config.toml
n_layer = 14
activation = "squared_relu"
norm = "rmsnorm"
norm_place = "pre"
rope_base = 21100.0
init = "normal"
init_std_o = 0.0
lr_mult_o = 0.943
lr_head = 0.00639
decay_shape = "linear"
batch_tokens = [8192, 16384, 24576]
seq_len = 1024
doc_mask = true
train_tokens = 113200000
Each number is 50 + 12 x the weight over the matrix's rms, rounded and kept within 0 to 99. Layers, rows and columns count from 0.

# layer 8 MLP down (transposed), 384x96, rms 0.0605, rows 156-192, columns 0-95
64 66 64 77 33 55 52 55 33 53 41 69 46 57 45 59 53 55 59 61 38 30 61 35 55 33 44 30 40 51 24 51 57 54 45 30 62 59 41 20 37 46 37 52 56 51 29 58 56 34 65 63 51 32 45 68 51 54 63 52 41 57 49 60 44 51 53 56 54 44 55 52 42 50 65 35 62 28 61 41 47 46 58 30 44 70 59 46 58 37 46 50 45 51 62 47
58 55 52 63 41 37 44 61 63 53 50 50 70 61 50 64 62 43 55 46 51 46 54 41 48 12 55 56 37 40 56 64 52 34 37 27 64 59 57 56 45 45 58 44 41 45 49 71 32 42 33 70 59 37 39 50 34 50 52 63 63 61 22 47 42 56 59 51 32 63 37 33 58 52 53 59 32 39 61 56 65 54 31 51 62 55 75 43 38 32 51 42 43 60 63 33
51 46 62 37 46 67 48 53 48 38 45 36 54 63 54 56 38 45 60 45 56 75 58 70 57 42 52 65 39 45 24 44 37 79 52 59 46 46 38 56 44 71 54 36 45 41 28 44 57 49 46 44 40 49 37 55 57 35 28 48 50 56 56 54 60 45 25 30 54 52 45 48 65 52 33 74 74 60 62 59 57 59 40 43 34 43 09 47 25 38 68 56 71 55 58 43
39 63 43 34 37 57 58 48 69 39 67 43 33 42 51 41 49 53 21 65 34 48 62 38 51 59 34 46 51 61 53 42 43 48 32 53 74 40 52 66 37 70 67 37 56 56 33 54 71 66 40 49 60 46 49 59 55 52 25 39 77 64 56 21 12 39 50 46 45 39 45 43 63 40 70 53 39 54 70 56 55 46 72 55 62 56 68 62 57 71 40 39 53 33 84 57
69 48 48 63 47 52 48 66 51 49 52 39 38 37 56 37 55 39 86 49 36 58 54 71 34 47 42 44 60 48 60 30 48 41 55 57 27 49 62 39 54 42 54 43 65 39 43 44 48 34 36 59 46 36 43 21 31 43 66 47 41 59 61 44 36 47 58 53 47 39 34 51 36 41 57 65 41 49 52 70 46 49 49 40 34 47 61 40 66 46 41 35 48 56 56 47
48 40 42 44 29 23 43 54 28 64 55 30 45 39 77 60 42 52 48 27 38 83 40 58 44 48 71 60 24 64 55 49 47 62 53 56 59 50 55 56 70 40 40 52 47 46 52 58 51 40 47 47 43 22 61 54 38 29 48 34 48 58 66 44 44 71 46 29 63 44 46 62 24 78 60 39 33 32 37 40 44 33 40 43 46 61 58 61 44 47 52 80 22 49 47 48
61 48 41 52 52 45 44 40 56 44 42 51 71 51 60 71 52 42 42 47 61 41 44 61 48 47 49 43 49 56 48 48 47 35 48 48 51 57 52 44 56 43 35 57 51 44 54 54 38 56 50 55 49 46 51 62 54 70 54 55 32 41 47 51 62 64 65 53 51 51 44 60 54 58 55 39 65 46 54 49 42 60 44 53 56 55 39 44 56 48 37 58 37 47 62 54
40 42 57 54 45 35 34 22 44 65 54 26 59 53 54 69 44 41 45 30 52 74 47 59 32 68 57 49 65 52 33 65 48 49 57 53 52 19 49 56 35 18 41 49 50 47 27 45 66 44 52 56 63 50 38 38 40 55 68 83 63 49 52 30 54 37 39 26 33 61 41 37 41 48 34 64 61 48 42 51 46 50 33 57 49 47 51 25 51 69 21 60 26 29 51 45
59 57 48 55 39 30 50 48 45 57 47 45 46 50 51 31 49 57 61 48 56 49 56 69 39 69 64 55 47 53 51 28 63 66 39 29 53 33 77 85 42 61 52 45 43 47 38 62 28 64 43 44 34 54 51 46 40 44 35 48 38 44 72 48 57 33 49 28 64 51 53 55 19 35 62 47 49 64 60 21 45 37 35 41 47 32 48 36 64 73 33 74 46 51 64 60
72 49 55 37 41 34 50 33 32 46 53 61 29 39 57 46 48 43 54 60 44 44 58 42 64 45 35 64 53 41 57 71 59 51 40 39 48 45 47 51 60 47 26 65 53 67 43 62 35 40 63 49 82 52 44 46 39 38 51 70 64 64 71 47 78 39 52 67 60 53 42 40 40 56 42 38 48 70 74 39 47 36 53 36 57 29 49 32 53 70 28 57 45 44 43 55
45 43 51 56 60 24 62 39 47 52 65 31 61 38 51 46 47 41 34 77 16 44 54 48 38 63 44 54 46 61 67 70 40 49 35 54 43 78 39 54 47 39 66 35 51 55 15 65 69 68 34 62 52 45 40 45 51 48 69 58 25 74 73 36 54 41 55 74 56 57 39 25 42 51 56 40 66 40 42 27 62 51 48 46 65 71 37 38 40 45 38 56 59 46 58 65
41 41 39 51 58 35 55 32 60 53 67 58 74 57 31 25 47 25 33 44 35 47 63 56 42 80 37 45 59 65 48 56 47 49 28 46 60 43 62 42 37 53 47 46 55 49 38 52 23 76 52 50 44 57 11 44 58 56 36 56 46 36 47 55 46 37 48 61 61 60 64 57 51 32 47 48 74 36 58 56 58 50 51 32 49 51 43 40 46 44 63 47 38 52 47 52
66 53 52 48 20 63 41 61 63 68 62 32 68 45 51 44 44 48 41 57 49 32 25 43 64 54 59 42 58 61 55 47 68 62 68 44 50 32 62 45 56 82 68 48 61 32 47 56 38 53 46 71 38 66 65 53 27 46 42 19 66 48 67 57 56 56 28 72 70 75 33 55 45 51 37 59 58 43 37 50 51 58 73 42 47 53 55 15 36 56 36 64 13 52 58 28
37 45 48 37 57 49 66 62 51 66 47 53 55 74 34 55 48 47 46 59 46 53 67 40 42 59 47 42 49 71 36 49 75 64 33 48 38 57 44 53 60 49 35 57 42 45 37 41 60 64 32 44 37 40 42 49 59 46 72 43 44 45 55 33 46 63 50 73 47 44 57 45 67 53 52 77 55 58 50 45 59 53 75 60 74 46 50 42 49 61 48 28 38 54 47 36
53 59 34 42 43 40 45 43 49 59 50 52 54 51 66 50 37 48 52 53 66 49 55 34 49 53 67 46 32 49 58 52 75 67 65 66 62 53 55 44 63 47 35 39 67 40 36 27 49 56 58 48 53 39 32 34 52 34 45 71 40 52 43 24 45 51 44 43 65 50 52 42 45 46 54 57 54 36 61 36 39 39 29 44 35 33 45 34 31 46 65 67 61 49 46 73
53 53 51 40 52 50 49 34 51 63 35 55 46 49 75 68 55 25 38 56 40 48 52 52 27 61 58 65 50 50 39 55 33 50 48 50 55 51 39 43 56 30 38 59 39 71 66 35 53 54 43 53 52 60 64 56 46 63 70 46 57 65 27 52 55 46 44 75 51 66 56 46 50 54 48 33 62 57 55 32 39 49 57 66 56 31 53 45 42 41 57 28 36 49 39 42
45 38 62 56 50 44 67 51 61 43 36 54 39 33 43 47 74 49 35 42 44 37 70 54 28 34 63 25 62 36 71 32 39 66 66 49 49 40 62 40 28 50 50 34 44 53 31 31 60 34 35 55 56 80 37 36 40 42 66 61 72 45 37 37 70 39 51 56 53 45 47 33 46 39 52 50 51 69 60 34 20 42 55 21 61 42 70 32 52 70 54 44 50 70 61 53
38 54 45 57 48 35 43 40 39 50 51 33 38 54 47 34 41 50 32 41 45 48 33 68 58 70 58 75 46 25 55 56 51 43 33 65 50 64 43 47 41 29 26 27 41 55 38 71 34 62 51 50 41 48 44 40 15 76 54 40 52 51 56 45 39 19 33 39 41 65 53 61 28 70 49 47 44 35 49 45 40 70 36 50 41 41 38 35 43 30 38 50 72 50 37 63
44 63 53 60 55 57 36 66 43 57 60 51 44 47 54 39 40 59 63 44 48 51 49 58 46 55 60 46 44 48 67 37 54 26 49 63 38 64 56 45 43 48 29 52 64 57 56 43 69 48 26 69 59 58 67 43 38 38 48 53 55 64 52 27 38 51 64 78 67 50 63 42 53 39 53 48 47 59 72 60 51 61 39 64 43 58 50 40 63 50 54 35 49 66 57 38
63 54 28 53 60 57 54 51 73 58 43 54 44 36 43 45 59 37 48 61 77 60 40 34 61 30 60 63 35 56 53 64 44 51 53 60 67 35 57 32 39 45 45 51 56 49 39 45 28 48 52 46 65 63 47 61 29 62 69 55 64 34 46 60 35 54 52 81 57 49 65 55 37 56 53 48 44 48 70 66 54 22 63 58 58 24 70 56 53 64 47 58 33 50 70 49
51 47 31 65 39 57 33 41 45 50 44 75 25 59 60 48 48 33 63 38 18 70 57 58 33 57 44 44 33 41 52 68 31 43 58 54 46 53 44 51 43 58 40 58 61 45 77 44 54 40 58 40 44 43 58 43 67 55 47 53 55 34 22 64 44 50 51 54 24 46 31 33 47 34 63 43 43 53 32 46 55 58 49 53 52 56 64 49 33 46 59 48 38 29 48 48
44 58 48 54 38 46 68 44 51 65 44 58 45 28 47 52 39 39 48 45 48 60 59 47 61 53 47 44 44 48 54 30 51 34 50 54 52 43 68 53 38 47 34 38 62 35 50 50 44 46 57 65 32 49 41 63 41 59 56 54 44 24 65 55 31 52 33 40 49 47 43 52 43 44 42 61 55 48 64 51 62 53 72 57 37 48 47 63 55 33 82 69 53 47 47 53
82 63 45 39 45 48 38 51 41 20 47 54 58 62 37 51 67 57 53 43 35 41 37 57 42 71 47 61 63 66 46 53 51 19 19 42 85 26 21 41 75 47 56 69 63 70 67 57 54 39 48 39 58 56 51 44 57 58 64 49 66 36 40 54 53 40 39 45 37 56 62 69 59 49 70 52 41 55 37 65 39 50 37 46 54 29 58 42 37 61 48 54 50 50 56 42
53 53 38 73 78 61 33 53 53 48 54 49 60 40 43 35 29 73 62 31 18 56 49 50 40 41 53 43 33 37 48 25 25 37 53 64 46 57 48 48 54 47 63 49 48 64 32 53 42 59 52 47 57 65 41 43 50 46 28 49 40 50 57 58 44 54 54 40 37 55 23 53 57 70 45 33 35 48 56 38 54 41 32 59 63 64 50 68 66 49 49 49 46 52 28 32
53 50 46 53 44 49 36 44 50 30 61 75 45 46 54 42 59 44 43 50 63 45 51 44 48 59 57 47 31 54 53 53 53 61 26 37 46 57 42 46 61 49 26 68 33 51 50 36 54 52 71 59 57 73 62 75 28 65 32 49 51 51 34 66 36 44 57 43 61 41 42 56 54 61 38 44 62 57 57 39 50 63 48 34 60 25 44 40 35 41 46 58 50 43 40 63
46 42 52 48 49 38 56 36 59 62 45 48 66 40 43 58 44 37 58 76 57 33 59 34 44 54 44 58 24 55 55 42 41 50 48 48 44 50 63 58 61 45 53 71 51 40 48 41 43 50 58 24 53 30 15 39 68 70 49 54 47 50 73 61 46 48 37 19 30 46 64 85 56 63 60 47 46 66 55 57 67 59 75 71 53 53 26 46 48 47 61 54 47 66 60 59
47 79 54 61 58 56 31 41 52 49 44 64 60 60 71 33 59 43 57 49 63 44 53 39 31 24 69 35 58 31 70 44 41 53 62 37 69 54 33 67 42 42 56 45 60 47 36 40 43 51 65 59 58 32 62 59 18 56 50 39 56 47 56 49 34 45 77 35 35 35 66 45 55 40 47 40 19 67 49 31 60 68 45 54 65 48 27 52 61 52 65 47 42 59 37 24
58 56 52 59 58 38 41 50 45 61 52 55 71 47 51 38 61 69 69 47 37 39 52 54 68 45 63 48 42 32 51 46 64 34 57 48 68 65 47 41 47 31 46 63 41 58 50 72 52 47 37 43 44 67 54 61 49 26 36 46 52 53 39 68 50 37 44 51 55 36 54 69 42 61 42 51 48 64 43 68 46 55 21 68 43 41 53 44 43 35 43 56 45 48 62 65
59 35 52 36 56 43 74 46 62 44 39 29 48 49 50 47 61 44 52 49 53 46 36 57 81 51 68 45 65 42 46 42 51 34 57 49 50 52 64 49 72 64 44 62 44 53 56 38 55 32 47 43 49 41 51 62 48 64 34 36 56 41 27 35 34 61 49 35 50 41 51 41 55 50 26 53 39 52 49 42 30 50 60 43 51 45 41 37 64 55 38 45 35 54 51 46
40 33 32 75 58 53 37 57 45 61 64 49 47 52 61 53 39 44 59 62 57 66 43 49 50 54 43 62 63 52 66 54 41 45 31 51 57 30 46 44 48 53 46 49 68 52 50 69 66 59 54 58 63 46 42 28 55 48 52 58 29 53 50 48 28 41 42 78 51 53 55 54 53 27 58 55 42 58 53 40 69 52 31 51 44 48 50 53 39 39 53 36 30 44 36 45
43 55 38 59 72 49 70 64 59 61 47 22 50 36 45 61 33 36 39 43 56 44 68 46 36 43 50 56 49 37 58 42 65 58 45 39 61 22 46 44 50 56 47 34 43 51 34 49 37 43 49 38 47 45 42 40 54 53 45 49 65 38 62 47 73 59 19 74 55 13 66 47 46 45 58 59 49 51 55 25 47 58 45 44 40 69 52 52 43 49 64 51 67 54 52 40
41 55 52 46 62 30 58 46 53 40 52 66 75 32 51 39 47 40 39 47 23 55 40 60 34 51 48 32 66 39 43 60 55 47 53 55 45 56 50 38 47 50 52 50 52 35 48 62 45 41 57 54 54 26 47 67 52 67 43 44 49 50 60 39 49 32 40 57 37 49 64 44 46 64 51 51 51 67 48 56 52 56 43 52 67 69 55 60 47 55 33 43 36 56 47 29
41 45 62 32 50 36 40 52 52 46 43 63 61 46 47 53 51 74 51 62 57 53 32 33 39 34 72 48 60 53 60 55 56 56 30 50 37 28 68 73 61 32 57 47 61 51 50 36 54 51 52 45 46 33 44 49 57 46 55 56 39 46 53 75 52 66 50 48 40 35 65 56 46 53 65 43 22 62 45 32 55 31 70 60 39 57 47 58 48 38 78 38 58 51 40 54
59 36 36 52 41 57 44 44 40 53 42 41 51 51 75 57 50 41 51 59 30 54 58 54 43 32 37 72 48 71 64 57 63 69 64 45 55 61 46 59 44 65 75 59 64 36 39 51 32 40 50 50 60 20 40 46 55 54 60 38 54 61 54 41 48 40 58 45 56 37 54 52 70 62 48 41 61 45 46 24 62 39 71 34 41 47 45 41 40 47 59 32 50 31 33 32
54 53 38 47 51 48 61 50 54 63 35 37 64 67 53 62 65 52 45 56 83 44 58 49 65 56 67 46 41 54 58 44 25 48 56 54 51 60 52 53 71 44 48 43 46 45 48 60 62 61 69 52 61 73 52 50 55 53 48 38 54 56 55 58 57 72 54 47 54 56 39 54 56 46 38 76 55 52 41 59 65 50 52 44 54 49 41 50 31 67 41 46 29 45 60 55
51 31 70 41 49 41 51 33 45 48 61 35 54 37 52 86 42 40 61 33 78 44 34 64 42 54 44 40 54 61 53 45 48 53 49 31 73 57 47 45 55 71 50 58 56 52 57 57 33 57 42 46 45 66 55 68 69 52 40 45 39 49 58 28 61 61 43 53 47 43 49 56 71 52 46 40 54 25 61 33 54 31 45 42 57 54 49 68 41 47 56 47 53 36 53 57
29 30 39 58 39 53 45 53 12 51 37 71 62 61 51 37 49 53 40 61 61 67 60 52 30 49 25 57 47 62 31 52 62 53 66 45 46 41 59 52 43 56 73 63 54 46 48 41 56 84 45 58 56 53 41 65 51 47 48 63 53 42 32 49 51 57 16 50 53 46 63 55 60 71 42 43 56 42 33 51 34 38 31 48 54 42 61 53 59 40 52 57 56 46 37 52
# layer 8 MLP up, 384x96, rms 0.127, rows 157-192, columns 0-95
61 61 42 46 64 51 49 47 54 60 46 52 41 40 43 63 54 44 58 54 33 57 52 19 45 45 51 53 57 76 34 50 49 53 46 52 61 31 62 56 50 50 50 65 40 59 47 39 42 46 77 39 80 58 69 51 51 48 31 47 50 59 41 49 71 42 59 34 57 59 41 42 46 44 82 73 77 47 48 46 61 62 62 40 70 44 35 48 41 34 46 54 52 60 60 58
63 75 27 36 54 43 54 49 60 54 53 32 55 48 37 67 56 67 42 48 50 48 67 12 57 64 40 48 45 55 52 38 35 62 50 44 57 60 42 52 53 43 40 27 40 44 42 70 60 27 48 47 54 66 18 37 63 46 53 48 39 58 54 44 51 50 63 54 30 54 60 46 57 65 19 55 54 67 48 62 53 42 54 47 48 73 43 41 55 45 53 66 48 52 45 50
61 59 49 53 49 59 40 39 38 54 58 40 53 52 39 35 40 72 75 49 43 45 56 69 51 26 52 61 43 29 54 67 33 55 52 39 73 35 56 51 33 32 60 22 47 45 53 59 38 58 49 62 60 36 35 53 41 68 42 30 35 49 46 70 59 72 65 63 53 37 42 43 52 30 40 69 37 58 16 51 62 65 26 49 46 57 63 30 24 46 47 50 62 38 31 41
41 38 58 69 50 63 35 52 29 30 60 34 50 45 54 30 58 41 37 51 50 27 46 53 46 56 46 62 47 48 56 55 47 52 58 26 68 51 62 54 52 52 46 69 52 53 48 57 47 66 45 54 58 79 67 58 49 45 45 58 37 43 47 50 62 47 39 51 66 51 51 50 61 41 53 47 55 42 58 30 42 47 53 43 57 60 56 60 56 36 47 53 37 65 54 54
38 16 33 50 72 41 43 49 53 54 47 70 51 45 48 48 55 37 39 80 41 48 65 43 66 28 65 59 48 52 63 49 56 39 53 47 53 41 47 72 42 77 44 65 34 82 34 56 62 65 46 60 30 29 45 68 63 64 45 52 36 51 51 52 42 53 48 36 49 53 31 44 50 58 30 64 74 57 68 35 29 34 28 55 41 51 62 49 41 50 41 58 43 43 36 57
24 50 86 53 55 67 46 64 63 59 65 30 34 45 37 40 33 60 58 55 46 62 60 41 46 50 68 55 53 43 42 59 56 57 42 57 45 49 41 46 57 42 52 43 40 53 45 33 54 46 57 50 54 44 55 50 62 52 47 40 61 50 49 44 67 46 43 43 53 57 42 51 46 42 53 62 51 53 60 53 49 54 41 38 55 43 61 55 47 55 64 64 36 50 50 49
55 45 43 35 53 73 61 53 38 42 66 17 67 52 57 33 49 48 61 33 72 35 61 48 50 36 41 47 51 48 43 61 29 72 48 52 61 54 51 62 76 28 38 30 64 56 52 49 70 44 31 61 22 55 40 77 66 47 27 63 45 44 53 49 81 45 62 60 51 67 67 46 14 48 22 61 53 65 68 39 65 48 54 65 56 58 39 61 49 50 49 48 44 64 63 38
44 58 67 69 40 38 37 48 64 56 57 75 42 75 56 54 46 59 50 42 54 37 38 53 23 59 45 49 67 59 66 39 60 33 64 55 77 58 77 69 36 35 67 42 63 43 45 49 62 52 66 65 49 44 50 28 61 70 33 51 46 42 40 58 47 70 48 44 33 52 39 63 54 45 61 34 49 44 68 49 55 48 37 38 75 41 38 38 59 54 52 55 37 23 66 52
34 44 30 48 65 24 41 67 44 65 34 35 47 82 57 70 51 58 41 48 40 50 73 49 32 37 55 45 48 56 41 35 50 39 52 51 67 47 53 70 43 46 64 74 36 51 58 58 35 73 57 32 39 41 57 42 36 39 61 60 43 43 48 40 35 67 44 62 53 46 57 91 39 55 69 47 40 53 71 43 31 62 54 55 67 40 36 52 53 54 51 58 61 43 49 65
59 57 72 50 70 58 57 76 39 53 43 77 59 52 33 42 45 56 60 49 76 56 46 46 52 50 26 52 36 62 35 46 47 68 75 47 47 45 55 61 38 34 52 38 50 06 48 58 72 50 57 37 66 53 41 52 59 62 44 34 30 43 42 40 32 32 60 45 40 55 58 57 60 62 28 47 40 34 66 58 02 57 49 48 28 59 49 69 47 39 58 56 48 52 47 33
41 46 49 33 68 64 51 60 48 53 48 50 46 26 61 62 58 34 45 64 45 44 66 39 62 52 40 49 60 24 61 61 29 19 47 36 77 76 60 33 62 44 44 43 54 39 35 47 32 49 39 48 19 47 53 52 46 50 46 54 69 23 40 48 31 50 69 48 47 54 39 36 55 51 52 34 50 48 60 50 39 34 38 43 39 62 42 45 58 39 39 42 61 57 51 50
27 62 48 57 65 32 75 60 49 40 40 41 46 44 63 64 72 46 63 57 42 64 53 57 37 42 64 74 67 42 65 42 79 27 71 30 50 58 61 70 57 63 50 59 46 60 56 45 26 64 33 74 39 26 53 52 61 65 47 43 72 48 64 72 56 58 44 48 45 32 53 54 40 48 50 80 33 52 46 40 53 59 30 35 40 75 71 54 45 42 45 34 31 47 60 44
64 53 48 62 37 60 54 48 50 49 25 58 50 43 56 48 37 50 49 40 53 51 39 51 63 50 48 42 57 37 46 62 34 43 45 46 45 90 57 34 70 54 48 42 56 62 65 48 54 48 74 61 70 40 30 57 56 56 56 38 72 54 49 45 58 46 60 52 56 78 56 45 37 64 72 47 45 37 57 60 51 31 48 69 52 59 50 76 55 43 43 48 45 53 57 50
54 30 50 25 51 64 39 42 53 52 53 35 49 63 40 58 42 84 46 36 37 54 75 67 49 25 50 47 35 69 44 59 59 62 67 53 68 57 76 42 43 54 52 37 51 56 49 66 54 49 50 64 56 41 59 62 34 56 27 50 49 50 60 44 42 54 38 40 42 37 59 48 39 57 52 35 61 37 48 49 51 38 45 61 48 68 45 68 57 47 55 57 63 46 60 34
29 58 46 64 68 64 28 55 47 44 51 39 36 56 46 49 51 69 75 38 44 50 59 61 66 26 45 48 61 49 58 48 55 41 53 53 57 58 63 52 43 47 32 44 43 61 45 62 37 56 38 47 55 52 58 49 54 55 44 40 46 48 52 62 40 53 52 51 81 63 46 48 60 61 39 59 50 32 43 54 66 53 37 58 57 49 44 42 50 52 51 56 76 65 65 61
73 41 57 28 60 41 43 61 50 39 56 61 70 51 56 56 50 41 41 52 56 65 65 55 31 28 39 28 62 52 52 60 41 62 44 46 42 50 18 77 50 33 40 64 44 49 47 41 57 53 53 45 35 48 36 34 40 67 32 38 57 30 58 65 61 50 63 47 92 53 40 55 58 42 48 78 55 34 59 30 62 60 40 39 72 71 49 67 60 52 62 34 62 55 46 43
50 56 52 37 54 33 56 61 54 51 44 13 75 45 71 38 44 61 51 48 45 43 47 75 48 58 81 59 50 34 48 47 54 49 70 34 48 52 40 56 41 17 32 42 42 31 52 43 22 47 73 44 43 29 54 56 52 66 35 31 50 58 39 34 49 39 55 67 58 44 40 45 64 30 59 65 54 43 48 46 60 69 70 33 50 44 39 41 43 59 62 61 49 56 42 45
34 33 40 51 66 52 55 38 42 48 30 69 51 37 48 41 53 51 42 40 46 44 54 59 45 51 36 56 66 61 28 55 49 44 39 47 54 49 57 45 66 42 55 60 41 43 36 46 41 52 52 41 49 56 26 54 63 48 58 54 56 30 72 40 50 46 53 60 30 49 43 75 49 63 53 37 48 31 28 33 49 40 36 46 44 69 44 49 50 54 49 47 39 61 45 49
61 53 87 35 60 36 46 51 47 33 58 59 51 63 47 55 65 42 44 50 54 47 54 53 43 59 64 65 46 39 51 58 67 50 83 25 34 62 51 49 26 53 52 53 44 46 58 55 48 58 59 57 52 48 59 58 57 44 54 40 56 75 47 36 55 40 45 36 51 63 50 48 62 60 71 74 47 42 32 72 53 66 55 37 64 37 51 45 64 57 41 65 54 57 46 65
46 62 57 31 62 32 60 59 28 53 64 29 44 72 70 55 42 38 47 51 44 35 49 47 65 41 63 49 33 67 65 57 70 29 55 63 80 56 47 56 71 47 64 41 36 52 38 59 52 63 55 63 57 53 38 56 39 48 47 35 51 45 63 21 38 59 58 55 50 48 67 64 65 45 41 35 53 42 57 60 45 50 53 66 65 54 49 48 45 64 51 43 55 56 36 43
42 60 44 62 54 52 27 61 35 42 27 37 41 48 48 56 77 53 46 35 46 44 51 54 52 54 41 40 48 57 66 65 36 49 64 41 54 50 28 48 71 57 72 49 51 60 74 29 51 56 39 45 42 66 45 53 43 53 59 41 38 32 58 51 57 70 62 52 45 34 66 47 62 59 30 58 45 65 44 60 34 66 50 45 61 51 65 24 46 50 47 40 64 48 48 58
77 42 79 54 44 48 50 55 47 12 61 52 41 69 51 53 57 57 42 49 50 48 50 44 74 58 43 43 58 47 52 55 40 61 34 31 55 65 64 75 55 70 62 55 52 51 48 62 38 52 58 35 30 69 51 41 42 54 60 48 43 40 47 51 52 36 70 14 44 66 50 56 42 55 63 77 47 52 40 50 46 50 49 43 42 60 44 62 37 53 47 41 33 38 56 57
50 50 59 54 59 41 57 37 68 58 47 52 41 34 43 58 51 60 33 52 40 66 48 39 58 50 33 38 51 61 27 55 64 41 32 35 50 61 48 69 65 72 43 72 57 52 75 46 65 29 56 49 35 54 59 59 25 40 73 44 44 47 58 53 59 59 60 63 57 27 59 74 11 52 61 42 52 40 47 61 35 47 47 37 59 54 54 68 34 52 55 50 59 57 35 68
50 71 60 38 44 46 47 42 38 64 73 42 50 28 34 62 26 75 52 57 53 48 37 55 35 40 50 58 45 45 49 60 30 63 41 56 38 50 40 45 56 56 64 58 47 62 37 45 37 46 46 48 59 41 55 36 54 64 49 25 45 38 41 51 61 50 57 59 56 39 53 36 43 33 59 64 58 58 40 45 56 33 47 49 82 37 46 45 50 46 15 52 60 38 54 66
37 55 50 54 43 41 65 58 44 52 50 72 23 29 69 42 56 62 53 54 49 75 35 69 45 37 75 42 63 58 49 47 50 57 61 47 61 38 70 47 59 40 41 32 48 49 55 59 39 45 52 69 46 52 31 66 55 77 40 53 41 62 71 45 54 56 50 56 74 48 56 60 45 44 65 47 37 36 42 50 41 52 40 41 71 53 55 66 46 45 57 64 36 57 62 60
45 46 61 62 44 56 52 38 20 50 50 60 35 44 63 46 59 50 51 48 38 51 35 73 37 47 48 55 42 32 34 64 58 42 63 49 42 62 43 20 57 29 40 66 49 49 75 85 36 28 63 55 62 62 46 46 31 72 58 59 49 54 49 64 53 51 41 43 62 33 54 56 26 65 27 53 37 51 41 31 79 25 49 65 49 50 17 49 54 47 21 84 56 42 49 51
48 47 41 48 38 62 58 42 45 36 31 43 48 45 55 53 47 64 59 58 47 62 30 60 41 45 58 37 41 37 51 61 39 43 73 61 36 55 58 64 52 48 65 56 42 21 56 55 63 47 52 60 47 56 17 45 24 65 50 50 39 41 49 43 42 65 67 40 51 62 27 50 37 69 62 49 51 30 51 47 77 54 58 49 69 61 48 56 60 50 67 49 41 52 53 43
45 45 54 62 55 52 24 56 43 50 36 55 68 53 20 61 53 33 52 45 47 40 77 55 52 60 61 57 35 77 52 44 60 53 37 59 61 50 47 37 51 35 28 43 58 51 48 52 47 49 44 61 57 43 58 35 54 62 55 56 54 51 65 57 58 51 55 49 52 58 38 47 49 69 57 45 61 55 68 39 69 48 51 63 54 44 32 43 49 63 50 52 67 59 54 50
76 51 81 61 56 59 41 44 45 17 58 51 57 49 36 41 54 50 35 44 51 20 37 48 45 51 68 46 55 41 65 49 54 60 49 43 48 67 58 45 46 52 46 48 36 54 53 45 52 32 43 54 46 36 60 47 40 39 40 55 58 50 49 48 54 56 33 68 59 61 51 44 70 53 54 59 64 44 38 47 42 30 64 59 40 55 45 38 53 34 44 48 54 51 40 50
35 61 55 29 69 31 45 55 25 25 50 64 64 68 57 53 39 39 43 61 45 41 54 47 54 35 44 58 41 35 33 55 39 66 45 56 49 54 54 52 48 58 40 61 40 45 63 53 50 69 57 38 43 50 47 61 63 43 56 44 56 33 49 62 42 57 73 53 40 49 60 57 69 70 55 46 43 47 41 45 54 45 45 36 44 45 46 43 60 33 31 46 49 50 45 61
53 35 57 67 52 60 29 32 46 59 73 39 39 40 51 40 70 53 56 35 45 43 65 56 47 47 69 50 42 65 40 45 56 55 43 52 41 64 73 44 44 68 65 52 41 38 40 49 39 66 51 48 68 39 59 58 76 39 54 33 43 56 72 65 50 56 59 46 39 36 58 72 61 46 42 61 49 33 56 65 55 58 63 58 42 44 40 61 56 67 54 61 48 51 73 55
50 56 54 35 64 66 33 32 52 37 43 59 60 60 50 50 41 64 28 63 71 56 44 47 54 52 49 39 55 40 57 71 51 70 61 36 51 49 36 35 48 35 44 59 56 39 31 42 36 55 54 39 47 54 49 60 67 43 56 51 69 74 57 69 47 48 27 54 49 46 66 60 74 51 58 52 42 39 67 28 51 58 36 38 45 48 47 55 59 50 41 71 60 51 41 41
41 52 51 51 41 50 35 65 78 42 71 38 41 40 52 84 54 42 42 55 38 27 61 45 51 36 48 39 45 39 59 52 52 60 45 39 74 47 56 42 57 65 39 51 50 56 48 42 38 60 51 50 59 36 40 33 62 63 56 51 42 31 47 46 39 53 78 60 50 39 52 56 55 58 46 53 54 43 41 34 17 40 39 42 63 73 41 53 34 60 56 60 54 56 66 59
42 21 47 39 48 64 57 57 49 47 46 49 25 50 34 50 45 78 51 51 66 35 50 43 51 70 53 56 55 24 48 62 71 60 45 76 57 59 65 54 51 53 51 53 55 45 52 67 50 46 51 56 52 56 54 61 48 53 56 47 52 39 46 48 41 40 45 40 79 51 47 45 48 24 54 31 48 38 47 43 54 43 57 47 57 48 58 30 53 68 58 63 39 51 45 38
56 58 66 50 68 57 58 55 50 41 60 55 45 69 39 30 52 45 27 52 69 60 50 40 32 62 54 49 53 55 24 44 45 38 46 37 46 49 36 34 65 39 43 63 21 52 48 33 61 42 52 49 49 60 45 52 39 44 44 37 52 29 52 36 32 69 48 56 59 49 33 65 51 49 47 62 55 47 55 58 49 74 72 51 54 44 48 47 58 54 39 35 51 62 38 44
49 46 52 58 44 59 58 63 39 56 42 65 56 48 50 57 43 55 75 54 46 78 78 70 31 60 57 71 41 72 37 55 52 30 39 47 63 73 50 65 57 80 66 53 55 37 43 50 50 63 51 46 37 60 49 61 57 48 27 19 60 41 58 41 66 47 39 47 59 52 34 39 60 42 44 61 57 52 53 46 57 34 72 45 65 57 52 45 50 46 44 48 58 56 40 63